config.toml
bias = "none"
optimizer = "muon_variant"
lr = 0.0176
beta1 = 0.93
final_lr_fraction = 0.0
Each number is 128 + 24 x the weight over its row's rms, rounded and kept within 0 to 255. Layers, rows and columns count from 0. Numbers have three digits each. The size before them is the row's rms in percent of the matrix's.

# layer 5 attention output, 192x128, rms 0.322, rows 0-191, columns 0-63
099:123096149110126103118122095141141132169135148099152109137079105112148141123101125106161174160137181104087117131103133139093101121134092106145160129127132124167125131096093100097081139124143125
103:123124125089133094124101125143120112127142122108099150113128123127145126168115176143096163100128147133103163115139158177124099108138111133126118121148120099135151104106096093141162118108157112
087:129098149120119146119160109151128147125115112116102147125145126131126145141114144129129104142083158166114127176144147102180127115143113093105077135126118125107149168152102109145095120105121156
101:148170080119148155137131124123116159142125124144136171112180137133162157125157115141124112143114118157104110145069163125152150158122122070105111124115148080139161115111121084097100127113136115
102:141153116129091118088140129149132149144157130113101140127143119135106109138112057148112152124122141105117123109157155167156111071132117141114118145144151168098089152162062136104087163139134133
092:123151126129135145128118147155116110152109103142121110140144161103154147099117145139120106145124100111174137109086104145128159060109106124133162144112096104106125125109121133133153117104140068
094:135120142149138148152089138159132123129124120123134131129138127171157138111116146158127099170104146111145124134097113150162095109075103094131154084149132126111143083074134122159136090147140089
096:137140128147147095085113135149112145144108110118115160141093098129121101103171102147109157100094117172122135122184107142128102129085120110146104139115110155117173112119135150165153161107143160
097:163138120099115117120103074126122102143102196145137105111129107122144133167095126145148151091159129099105112184178130121104113155081121169165150143126124132169120096101105115111123125147164084
104:146093121094136141132112137097089086129122105143126152114116166138101134150110128085152152127177154112071123167112122175116154119133106105101164128112099157129140137151089149109147112148105121
100:115133169158130124138144089119128124098107187122128122106151133152174121142110085165150068126143087139132138156128128150122160149167174125124105150123123141138153144117158115096140136118110123
103:118112124109148147106129116124125117131144140114154091145108154140163136140130106134136155147170179112123085099132159155098170120116141086149115078115156117103122147142079140125109173154123139
100:103126131136122179113150107122123144118120136130106102095129125138120119119135137098138124138120114102085115146111165111083147106128059113105123063133118170119086098115123122136122149114054145
097:127139101099155116149177151129123103174151127117131117145152132133099106169158162102132122146143136107101084111130105083127120078133141105084148161153141155128130194159152166086084124119147080
111:110106123125135153161131118169137123140122115101144141131124121144102118187095164141104134104059139160166150139122121109140147186147109144141144143113150114156104141156133120212135102105095132
107:129106144152100143119105160091153149138101148102103144142115111127117108118111071094106128100187151134099123142080164143161143139123091165158137142158146143160184139054127141097161121107114123
096:134142165122122114075123135120112106123129132145104152154132106109173137155146144110151131091125099121147143141128124131166140155120143130123153121130154185142095132164119160101164168114200110
100:090123114126153137161112105221117106145104125124126156158168190123125144140109126136146129158098154141162132100140094132130083112102159113101110149163145168147141112166136072085105119102173134
096:098086134092099100129174089149138141118121146139115124137144134127140151112153096105151143150100109154133116130156177123107108135117133121130140158059122081128159151106104150115153106129136096
086:133099157123098113128117125146085132088155169114144111139103108062164130128150102188116160145154113146159146113101135147078111134114119122129158173152114145108153136107130123142198114169150112
121:124152102139138132110104120172101130143162130146133134142141133085134157155140107096100132131155148128183118130103119099099140093156116091081159109113090114115133136084095115125136127119148081
095:152118156092132156123135161132161133119100177113159135139116076133137136124100171109120155112086135177131140121126142127108113120156134142174102149177133088121113098109129128108095137157174122
097:128127130127125122137142125160106115134123137150129141125142128107128151142125101108170102125125210159164140099074112134152096095143149120089070162185125146128145158141107133069155189139136130
104:113154108147110145126130144089136129130147126145145133127128170092118095136129127144111131155103160136157125070130146144095127134126173165107134135104091146114120132179118139134112120132101127
107:156113155121176116117130163132134130138121114097147126144122114149146119089099150102095167125105157113098118149143136193145161121151126119153099162158086089125113101148155094144149133141086123
101:133118171146143115140104127149151122158141154131121091080123128141157129115095104144124168132123131083123154164156144150097112123146162120151167113109187082109107053117149101141159138110106112
096:137150141140129121107134147128138122133109127088106110123117108139136172133101138103097133123192121120119153134176116139133155173077118200121117146140108096094145094132086103143099121118166132
097:137139132108124133092112180180143101150147113118141106152149113120139115122122099117148146165140136147141127119132140113122122100122133121113143126138145116180169106091150102130105188094090129
103:134141117136150159128134113152140109142113124099142141126096131136135146146152182128135117111110094123079131097088091110126105168104137137149145126161131113137110115196112128113076146090091136
096:115131109118180133126132136113126094139111171131172117115119134100139140132171139090159108159123132141170126161152110155152128168128098127169096156145136099185075135135115145122147159178192126
090:083150141107099121137129136108120091111152142102131126127158144131131067119102126172129166097112126093127132135100093081165173158136141125099129137161137151117132136134129142134125120121113159
097:144106129147087116127174170102142112122152142126110131103137128165140111111158096125148130089157086075119116122147142130144077116137156091143140135154137131082139120090119118087099087171148130
106:154175126168147153154100094089134131118125167145096128140139148115122138161179143135121132108145131143081152110128132165143151101100165120138075126147152125083135094149157147115138111121136065
102:142095122118103124123137120083091127116131143093161134153142138151092153116140139081109119145127151137140109130130149115091066139120117166094091095098138099166080132149153107162147138176130134
102:142132110109193106109153121124114088121126116113142139137152154110176137096123138130159137123128132143070184122147150068133144098094120131156099083122083111182143119131107135138177133122116119
102:164138076116146144125145145164161109130129152119155122098115143114117135133128122139102119109094123142141092122125167069143155178087140107125129067093146147112104110193167129115125108076162129
100:129175122152150099129125120157116097093133068141143136107103154123150153154119122132143114135133139095156100149129114052130149112125152098097158093144126147153145139111147118140129150115124130
092:130156162107153132106104090121144153144146114144101092156129154122143147131117130110161128131107132158081135156058133157121112131116135124118135127146121077112162096115094151143106143159139167
099:123140121124100147147108128142085119129109111126138135129150129122115114109096145141111148085163094144125099091122159090151140160142135116123120131114128099114109086161129137128126131207125137
089:100140138146144146132132142122102113089119102179103110149150163122105164124128156175125124099146096076171153175176129137099138106148160109126104128145154107144119111136110138105098113137114171
106:110109127131078093096158133167123096099123127120140157120124156112167134119123139144091132085163120078128162061100121154168135138099141103093096125114151141133140121128117149123127151146131139
097:135124113136187095112169140116132127137118109106149102103110090126133138095147153133124118127113150166091060135146114080126144134119132145133106097114104071125173115134097153080110096138140146
088:126111153093124111146122168158075168127135132165094167141125145176105116155116124102115121115115118145147097163163151177131134131103153111113157127131095170143105085114119084121095097081112092
094:151112122106158125058114130140116103139081132127153145156122147133120132098078139148135123092158146117140178140153132123109124088178081126166072114120183137163107078114099138123147141145112096
099:098095120096088117126144134092124098151124153144078090105103099105154104090150151126156125146181097114097145108123093144111124099128105148164158176112159139110073143141118070147102189135148098
099:138166155119107158129098109135140132115116157132155122121134115096103148136158163139117143132107121063131134097119114116154106170129130112173166134143151136135115154143138166202142116112122118
097:111173149139158152124142112120124141125131100164120141130122110146126100115136114116133121136136067121165094116138102122097090107155110205107137084121144096133116086159162091147156118166142138
095:128115127114082100178130138132138129137167127132137106120154121099134122141103141109142106120119139127124112166129097142148133078125071133105191127092087146116174112153165132189139134148162145
101:113140158125136109127097090140198139111112111139128131088160106100135175172125157112137133098152109146122126112148134153125113133157155100120088125119117106084123155121102112157101121130124135
096:146103106119167091148127133126120144166095143069136114094116104126104139137145150115127178127109096134172121114109066097106115148095126184138133149161169116118189141111139151091118137124141149
105:120157164152122120130099133126107138107121125135114181123143113104131106151092148127130153176120138079116116127097139136146150092141178152140132125144173098110103114163179177137131117129098079
099:127120120118139129145123091114075121084146113150132123114107164108125115129080106101171111136094136136142182116159124101114159094097151120095128126161131163114151125141150087149104070175112124
103:104111140151134148142115125116103157116150116159129138105106141124130087114144119107163083108129085064110104116146108103142150160114137130130080161118160124144143138157120107164124133123110142
104:140157153111184140149149142131133097108128139139141136161117075136127114130145153122133129113109099089116185173107167105125177078141139115124078141132111110167130136121131058133142114121126143
113:114141122124127101151119175130110120092140120114132110111150138097100167106115137133137170130112077150126151151127139172148124174204084141110097146151116146121169119137145167144122174104103096
104:151125156140141151111133138130110122103133115140127121126138114120111095175137134089082113148128143155171090127092114086140128103134084125186100133124116101098124193151139171117131136180102166
105:124158119088099134133107111168119140167156126109126136141121117183146151146118146133117131093108153140183080122123109141165089128128152135121112131115109095118109134114120109082083204156107117
110:168091124137120086100093139134129105124097151138108130122097106120158151137140148127132131128103107153175131127163127166133109169140152089141129142099134152160117138094116189132107163148103079
101:126111156117102125139137106085147128108135141117122095125160124133140138167135111148133165148122129160113097141131163103102171102144134102111108097133183158085107127146169168074140141142069091
095:126117141112126116105144132082114142142142133081140126145126122144159104120152121098110189106081135113169117135083142114132136113126093142139074146157122095164129149138099153105107152138104126
102:086138173168112156145119104146126140113120134135114123105103131152100126145113127118135114131119104129133134108173128155142106144082129153087148140105136113124149153090165107108115148108067135
105:142133130102152105140163119142121118141112083136135180119134152083109133112092138132143130161119116077165144173150143152129125098117159130162135159106122111132126126142135113156119127128079108
101:149114106130098096112119116128105144118128130137119131110130109132136102108136134119155147111115120116107091136148087134134178157130095126105113119121119090082117162121106168089118141138156120
104:115138124113139117149148130145108155138113143094136098125139146111163165135112118153120128141121108129104102112047105149092118116111140134160138156105119221139127116162128089165121117110170143
113:133112098104136101109103121160113125100185101132102133122136169127109127157096145122145138117139140170148127151105158205137147116133118134160117087172142158135151112115104103096106140145139073
104:121121137151122105128132143096110135127130106124125115115148114101126147130125148110118133142106136176131140140082124103080118139126145129129118199126111071155134093139130188151094098092155089
092:137115114139160116160145140119137149131154129135148131132137150134161151106156167114132126125113124129087142110149166106127147136136157126114140146110116177149081149155132130134068152124159107
111:152144140090125141148089190111167132130115131113131132144138126134120125096112104136137126129101108116121107135095175096170136137130105145160166099191088142137109112152092125108104122151116144
097:109165147141121118171163146146146157126123153129125109102094114141146123106130106144147122105133131188094122115124180081100099082129120121153145130128133141123108107133152128120115058117129112
101:132152079137093134153145137117102159119132081151135128134113168129150130097139132081145135155158122114115109135111128133179123116159113150066122175149154102141147104121110148106125110101124040
097:122133154110135116084108150142119104157139130110121116131087108174113123176130154145117136139126115173113142099122129158119150147053114128158108108149103132080138135153156088131155097160131119
100:104099118129091124145113139183142107142135131116125106142115129164136132130134084133136152140112137115180100117113146107102106154157148133236128125131149140156114133147167102149137158102125153
094:145120094129133163106138121122122146142125115093105138137106111154122137129145148148141131127156097068099123096100139092140148154168094129132119118135111130136120160153159177148135123092164135
084:137092126118179141089097123149106086102083141113079105135087117121102129130141147125101140116117159121100107128124144098138134133123123145154102129152158174155145120095117071140170161114096096
111:121117164124113114114112171136134140117102144104116093127104121177147095121119093124107150144113176168143125114136145123178109137167159133140132099142180152112157158101134106174100095092130148
109:076155099110113119178133152112142170116109151132153144121127179155128125108111143140144146155131127141130105095083091120147104088209116126121116120130159103117168090171112100143155131148101166
103:109103143128114142116128098122142119140110117107113127156135115144145094131111131156147117136106141116137148091167086120118157084175154129098143127133136144154128111142144137114070118067133134
101:092148125190114155168095146138125161098135099136134113153126157128108140114158139098127110173076121102130122158098076116111166164137138111138148150114131142111113090117101117142124137116144112
104:168061132142112129131129134134119180095133133117097136154110124099148122135115097103139064118129121132145070113146144167126149150113131078119133135147126123139135108162146140142136104115088102
100:109143138150140131140139116092149094106094128158137115148107105121139128118127117122135148121144112098156182099133130164111151121140172102108075099083094115097095128182084151145152112129095175
109:130133131136170154083087159119143120132139116123121112132106110139108131113117124117086125134135138130122187117142121151074099094159088098168097162139105118136138131142100122102141104122172102
100:096105154080106138154155108074136111094142139153112152136140121142121102115148126127146132133129123095108177113140159141120113109090099126138097144116134100130136152128106098119131148121129124
101:167123125119137131119130124119175110126184117106113120126087102145138146116156124140119154082152147099128122128164078167155142145122153132192097114119105144104109105115118100146170123103078126
096:149174123083130110131144139125119130144125114113077133143136125127107105111114123107128127151154157117126059073084168127135104157133078123151112117151077156122052107134148132144123139130117146
105:129179160166139181114091120137103138137109112125122147153162091151150135122152131157084121107104185148093149102152156174131136125148118144092119105166122093132122143146126157119110139107130173
096:116107130140119075123113160115149123140155153135154115114120113170113131140113112151163170121128125120123146144144143156152078145097154147167094143087115101102169102099159117078148157146117134
091:122160135135157111113139114116099130139122116139155132116120157120133113135114116139089126102152138111115135091134138108103145171131138145144118192133165118154102140101098139116065113126157120
086:168079150108142071160133125125132063157153148110100077122140094126125153136131166123120145146133105184163115121082104102119128102115138117092073148129125155132130102116128095109109139161104100
091:119114061165129137145151115133164126111115124145124148122135116104161150178115145099157141110145143098144131113149149129166141172155135151122145130136098115132136137076107172129122140108121105
094:114156125170091123113110091130138098139119142101137121108106126111158135109127143151162101173107125112165099148152130120146087103103139181123167121094150098103105130134144139131167131103125176
098:117102148134137116105118107138150086122086154100132111138099123118123078109117120119148126118127122121125133092134119152103172172137162188165098141109144083112084180148115126140094086092129136
100:145110182149118146111134143143130145119131105125164120125117136115123145119130104125103159119089147095128117185179163118119164079165111146139129120148115083111097125132098141174078170101156151
110:127171125128142152166148098143122102081117086129126121123123126143121142126154135150117110104094124119179135141133166155131136137108148132099131081172144130171154091132106155123112150151125097
109:120103111113129122160101135116103124148096112080128140114153130121110127103124112128136081169094171099138144127095119105103091118114140140130101108150123166085158099144094069173110081107105151
095:111114132135108109107141152120136128098105119091085170141127115165103083117130070140143152138142113084106133136121110127140101147136171129136107155156106148184139150153096168092131165115136144
100:134128107172130183128148124126124126124112098176137110104125133103149114133115160128135142121089119113082085126114109127102177160146104074145120109134156150132080147095116153152124193095127146
100:143093083097141149116156114139146112123062138082144135111130136118140123126169137159178158157107179115145123135142144120117107116116125174127099131118100115103144154116139140106131152113132126
092:126091118141150143127146127147152139137116125109112138109122170112143108158119145124138139151132080134133092097154121146113135109145153136129122092088096100047193107085124137098143104151112145
107:133092139135110142147135144119125091121148115154116158092158133138143138139117178160148123108096104142090084133118098106111131135103146165130134114174116135144101130107071111123141131138151092
100:128108104133129104126155114158139106125134124137132112094117139124179124074140131150094140110140127096159127120122095168085132123128125153136106102094118130099105177095154079073110107189137146
103:116091135103149102122163125169142121177149127147115164102111158137145147130114121107134152151110153156111115093106142109174119132130166158095125144113083144169098137101067115140158152113157181
094:096096138143128135147116124115133114134122093120101118145149095158135125138112113146104115151133176166098164136132152148168143139143146114128133144138054096126161113169110125122111141119134174
109:147091116106157155093116085119113149110142105120128133138142154120129150100091146133112126142125120174158163146167111147179080151133111111121133113137169136151068127111099131147094104128122106
105:168154079126125125123137129135126106129123120117089131152126137101118141106152129156126147168122107138074146152112137116140062127170109114110126125088154112126144161060161129160112141108136138
095:100119134128136153143144133107091133095126099160098135146120138123118134115145126109139114151145094084119150169213174123176134076118135101186132083146120158128115118093145159111165156135133158
102:120160110121160140126121124169114166150113123133120123140130124125121114140181102125124128061104217122100121158169118145142109109127170132123128174086138152117157128125163133146151123107116097
094:111141131152117132169105115134108116157134157116137120140134113086120135156146131147149126133094109117081182212150116097135136147119119158142168136180097095132131150137159119137157155079089130
097:114150150149101100128127135156103151107130147124102110093153139150170139155151145150094128157146096113102083147124174090181135128156146132129131133147098113139154074145131134119146120151181117
091:120155129135136132104137118136167094099110121118157137112118155129132159142141143116167101133123121125126145158091144107121133164082128106141156108142088142143175094146103104147096181118100102
099:128122130100123147114147120140144137144130106118105165107149099167131104141154093144125155172101137166143108149137090142101133165106140082104131133113125123149093156097153110143161085147171154
099:131118138115144148071080107097155108140104125104130106158137093107156129142141146116073135124125176206133117141091113102114112144137072087120165108125111117169116110112143144085098138170087134
097:132105125107143139122156151125103106116120142138094143126171151159112163157120121143178109122105101125102160153075143121099140163118148117103099153169185126133128131127124133116110128151132145
104:115153116146122123137116146145181124143083127149144140138124157126122165172162079135134108103122119167140162108147123158121165128129132126137122095111050119145184094133154159146112164194115081
101:107126153101122136151136153111137148114127121113118112134086117149143108103137129115135132110137086121089141170112081140114184139161146141065089132069146117111129068142130118117140122114142129
101:104142164115146115156152152125143070140178174109149121146101118111134124140154141175129146116114120090150091157092100153108128112127090106187128098126152099140161109145128126111106159110119138
105:130124105135149112138139116161123115097152124108118167136123134129109122096125089123121134142123130132148187085129114139135139150135187132119108160126159148130126140141131104081118110118165162
100:121130110144132167113116138114133110174136067116128127151159118130126105106108131115115122146107132138107144208176117138127146129129117125083105105115103126124080145119090137084158126125097136
109:123172133177105118119157131094119150096126129138084134140106125136103104162101118109125141140155150185143117138138122083112154120154133088149148076160130116124107154123139123192128137179151127
098:128147154134137155103117120165136088143107126123138087153121108130096129144147101113106170125148122149124138098118138131095120113106121182158132130128135162174090140104158142200140152152120128
100:127128143076147125138112163150140090165124158102151130114113122134139112122164159130101116126154082137137175167094172120136143090088095086145130165149134121124120116111143111114158135130152140
094:172151123094151125119170133131116100158111163122157137142146133119133127125113140136125147127101111106176160129134163128150148120139133166106156142165134127098135185106109099148142155165109146
105:082137131081161130106113123134105132158158156123132114149128137120177140125160120136106103087170109124169196101086130162125146109141087114129152161090103126113115088131117121101092133123106081
090:121120121106132133124109155146097142108076108115111119117121136121128116101122126130142152125096136134119101186135126108145135156139135146143131147140096134100151126152098134132163128111180176
094:106117139090145149119126124120113155126116112110142089093087137172133108124111164132143145117119129108137140126118209170121099106100096114142155151088156166139144061148152134127162082143114128
099:126110136121116113122139144123139163114124116133080110166112105138131165150144137093110116117136141108157091093109148152147189160132117099124110132141132105164188128121107115151161150160114112
095:126161120135142161133182113149093132108178165138083132112133127132151126127095119164112129130129115095108109096131156133138136156141144106091160179135121113151082148121086146151065104164108113
099:110126131138124146143113110163163101144149140127132106126088144156152177171127117116125108111106111119135175120107136058136150102119089117139122089113119115099128167148134125160137122130105152
100:099116152122140106147155131127098165097119102092118137120124124127106118092144092123132156146137125134106147110087113109128094147129159125094159064143161145174143104108164162161111113129195183
099:152131122124118111130110136126157154127108123123168137121137107142146136124117145158134127157139125168125143102092133125090179143094121122122162176089153125123171161085106124121085108070087173
105:141136111114115108097154124118111134105127116117130130120137133107154170118138145108120102151118126087151132151141120108124101115113160107129119137159134193094187109193093141138160129149123127
085:139147120126121152109171092082101114135106060137112125128104140085123130101105163114151128106121198134142141141092107119102139138147119165111147150110125091136145143159092119129114151175089119
106:133155153179129119130134174135123116133133124131137157122166139133152143097129098096118112147125119140113135106119134094177111121137133142090095144092143105059095105101101131118123147094101184
097:113120134111133142163100100089154142141136107157141145095149115099113163160121151127106124121153103111143082128091135098113119134098133073170129116133125117171113094145112097140095106141098118
099:113159091133126175140128138094130143137114144132114114125146127082148151132100140103127095106109122146178093159073116140112115127091140136121155105146116159083096135129128127118183149124116165
097:120160128150114111101116166143157159147092135147133122132138090116113124111125117152092149149134165105125152102154175072077113126113112139134083131133096116140137097127136157102066117122094092
113:135097101152137126112137131155125170166103173171134122106136103140124150149151179099122158140148114142118107150147095088126096127169100131105140149149161165111128124188186110106156132102164119
112:140116141124146125135154141173138120139139125102158084125090125110161132134133121126175159116131140106152147092089126082137104142176169111151125119078099116143162102113192111091114141155111116
099:146142118129145111164113168118095114113169161144099145120117137152127139112145155092126131147145129129136151154103103131156175105135124181162159099107117133103081122124150154150092134127093109
093:106124120126134110152150108152132124117145104118084133132127187153143119116131132123129106140106078139129143078118163147085165087094086096123149125117102124137146149132154101122183132107140133
107:119156129140074140128107152102090151120128130123150179144134112134108134152120136087112121140109136110066136127121106172159109132120148082084163153163124106107099132114117114177149089141152139
091:138131162111115128143125177104145129122142106131077163138086146157148136098103118134121146134159102120122113106149117128077137131198175097132153099149134136167108182117103119113138152163146140
108:129092095128158105134141121121128125138154149109125138107117122124172152104129132131134131126060192110118138097139153148137195108146162132121142160156124106151106119112144170134192174105097107
093:100154138157150173124119105146102153090144130166127151124127140137103174168131116169100096134119087131112133171106125122139140092112091146151149149143163153141132121130130119111140115144154141
102:133119107142152121134154127067147121145083145080153096111158120154136105113132151091123119099154137101156185124110101120130105135118112142102106114156110136123098158144178119125134079141127117
092:111094164151121126159141105169153140151162105103091105135135135154146121120135128151155161141139165118149153093141161133161131116144189113156134145120170101083149127152118087154149169138123120
106:111149107167136126157128137127112117132128136148130106136144080148148134104105136101138138128139123131124094078139124081124140117191126119120126098161197139127154101109109124096144097102127095
099:125126122087134140145111148160137120176146133126154097165129149139129118153150119130150126131172159140088117121105112091111093161163104056114146115092149100100137091108083100145144139162143137
096:093131118129075140118095120142116128140112083116131146093115143125094077093159088140150128134086119146102137086124124142106129138169160080146114132121139135168120119120107117125195135079089118
100:092118146107134115134154096116155111146123142093116135102149094095139132105118133106150125137151133091130118109107127097120125161116116108120117129140178161139125162145160078109148153131116082
109:151111163155135118156111112139146132128135120110153138161154117130117064133114149122136114122085183123120073156155124109133131105107111075070089154124153110159093166101128138118147158132117132
101:125115161165118136150132097161128151121122121106104165121104126134146139134130101127136096121126168123134105137152183149152125131070123072117124156126115115156171135136177116178130130109112134
098:117104163121173154115119122151127173131127083157122131113103116115111168144102153144113131130091142123111133129129114148157139120178114141156159165104199091116104105101153178118122096139149166
084:129140104121155098142098143133153114115165131092136133122118112130098134161106146128132127125144159083153178138059131097141118140166116132165123179104117153130125126142108173145126113163128129
107:159139135165141129153146149133128156134191115134118129139130175116105093148130123097127143129157155095175136152111139126128154120104136104139137107126102165165145086166168118088143085137138120
114:145134108125175118115139107140121116111153158116130153152150126152130121123135160152074106102109158119140173122135087128132124129127127090146099093130090074166128154126064129087138083138094090
103:151138120164129094135093138090114107097125111144143099117176126113117099141147120139095142123121156105123085119155168122132131114150088158120087157111130108125158106154118097126170159121183165
092:150132114145156164113101116114088131105086137130124121132148112181114116100141148108130131092127104159087111112142128157122123113132135137104147131138113126111125150156138118134176159168101162
099:113145110126172127121131131129107119142137150097150139129177154079120085126123153116135133125112114091121117104178167072113199081143119154118122172074172110096141131143175121155105165122106111
104:114156120123143137124129086100107120114138135137103128137124146137159095154152142124164138099098169133133166128154090145111188138114104136167103131090110116105146174116127190138138188093121076
094:120109159118140169138132111116132146168133106098135124113147145139129108117108152153159112142131089143164112094141101144128161122138095107098142157128105124145136150096055141108113146129111101
102:133126178125094135168145127105117143124119087121120119120128110141118104096092117130115191127113132134164167135136100133142193098121111116099154155110179106080141117094135092099120133177149086
090:122157164137086116098131123160167122136127080114105121120126126131112129119148125132109174060120142100117133130133093129132152165147089115098146117108119136103115122135085129151127128106165113
100:135132157132114109142124143126118144124115129142106161118106116081108122136117055120148128125156121112119123134124153098118120088130172084107102128150103133078160124087126118153126127151108136
096:123126124107126119127162086138100111125153148132133170117133113156110142144106120130146174145100155118164130115116124063157120108118167140097123157171121097118096090116137129149105118147127155
098:111121081116131143096143139147057149149179139131098098134154132105130140097118117111148112132140122100126127139127109141096112132153150135114095110168119131100139155088107140122132136170150129
091:109141114105107149129140110100128152150148151127102120131153127114106144112153175136130121130137114147154074159108115146157157154122143161090139112142125176101160131171135138154153089142146131
105:121143143139115096096123143121118149140094100113124101133145158130110149120118129154106091132067160109133146126128125113110097144084127131103146118176142125130161107169090152145148178159102127
094:153138121111160118115104165099112152129139112145169134115132099130156127125131175134114126145119149136130070140112104099145134181162119125097125165113115074165097132216166087058115125141119112
087:150129137144151137095105159120130131120122120103094104098130114130125147128110145141103114135124142112154106118144093133083113135127147119070180151152116078103087110108128186099179141119153157
095:129124123161157136127131132138169119145120171102120114122151119140148176112129105141095157099091140138100128097116155114186114144117052163072121144135138114103124140134102133134126104148186111
110:118146164108121133097128133158165090125118118132126142116124108133169151132137133092094143132127111148154135151120094107168148125140113116112111106103163111151138131129169112076096138153113155
099:148157155176086190109109186106150136132115116104104120099137133141109131096136125141091146115092141175097154135153174132130155150109134106087160141168194099113079135125131107085138132121152089
096:141131119129159136095079185125168095123132176099179132117079145132138114164118120130111140114114113123198127172118098120152152121120159151108179155130116125141106141164093155138166173149154092
104:139091119156149113113139110149113142165135126113127157138137085134168144120135170137107109150139105108119118111114129106161141158103119116080103161124137156130122067077136110115071185096101143
107:108124098122147119139142123097162140143158098169136126127124102125109154113162148110143111099176127105097063134114115118135172103146137142146061124107139141179097122125139085145137110132154136
102:151127140107128130092130141143119126142169111146150114107166129157139108154138127157123118150115132133125099100111069097118117164109171081116132142142163113140113137140133153180150105150102177
098:140112121124109072111185141154153110130091101126137128123143125155143166176115151125185125153122076156126103122152115109146103139157081123146128082158098162131124131113133137103153176137146145
094:149116136132122118122162110119136119131108127152125140118125186128095121142157184146181096120145111149123095128150129127177114115118150144087135131057108118141140138146114129116109184095106125
105:078122112117113136080122142098116097133120138172139133092098162117133120112127103140112111124149098176079095075155127171120142091123122153112105125139166115156133073102166167136118087140175139
094:155113119131104143087123089147128147111127142151123170161124105142136136100118143128103123141106141073130189117150138144170155155161167169098156150145119126136137131088147145138169118148145131
100:134122117131124142148151139197117138157116136086108142157117116137135143080125086101113170093127119122129147088147131125140101141185154162140144105168158168146154107112150145112134131111107160
103:132125127120119126127115098161137168087127142078159152068123138155098114142123087128129125179120132195147149119164161136120170114117154181157107108125152119110134104127119134135135068117169139
098:110147155150092154143114145122148132108120164114152119141126142110113107135141104097095178097125043153146092104152082131129115127106161086121152135129132089111159153102164112126109146101110135
099:117122132091106120124103129143134118157123167120150126132100118083124132141125102156102111147117104163168129117154098144110167135148139120135187144119145115141154099128088125082155109082105150
103:122093154141121122083131133125169187135124086111125127140119091145123165148092149111117113134134118135086125121100082107117150093082114145076106151114111147154092110080152135092131090173139153
106:148134094154154132106135131138146113138164155102166118138139146138155144137144128152150164102126095135143148157142132129161139157173163136131121143102127135115105163166124141119099090198121141
108:131110117115151132120118120133124138161082144154126179097085155177154143138142147095090120148175076130105155108109110133198136103093119154132087099099146073134172139120098155128121138122115130
107:127149176114126086139107095150169110175144172138130134136089124122147154135089103153130152163139080131162129152096103151136125109081150182105125112136122131164125133181109121152126106146106135
101:135147119137129121126127178114124130115135095096128147114126100151136126156112124090162158121113101107153159118145148130116138156112114079121166119118075102127176125131135111135100157123134118
091:142135122096144083098146125106125074133120193122137123066119161114118129105139118116147153136122156102132127129128140122138119177143141166112119122077095149160149137111166183088147148137121123
098:097104105128154129107104098142090126114123153145164116088122130104113168179130127126103122171124088142102141160124123094120136135144108140131146122140105129100172127151098088108140136117141180
104:127137155147107119077137144133146167120128117091138142141119120143130092147156058110146126122144128143177111101149080162141153167127134101136137140130116151094157136122133110144096130152090199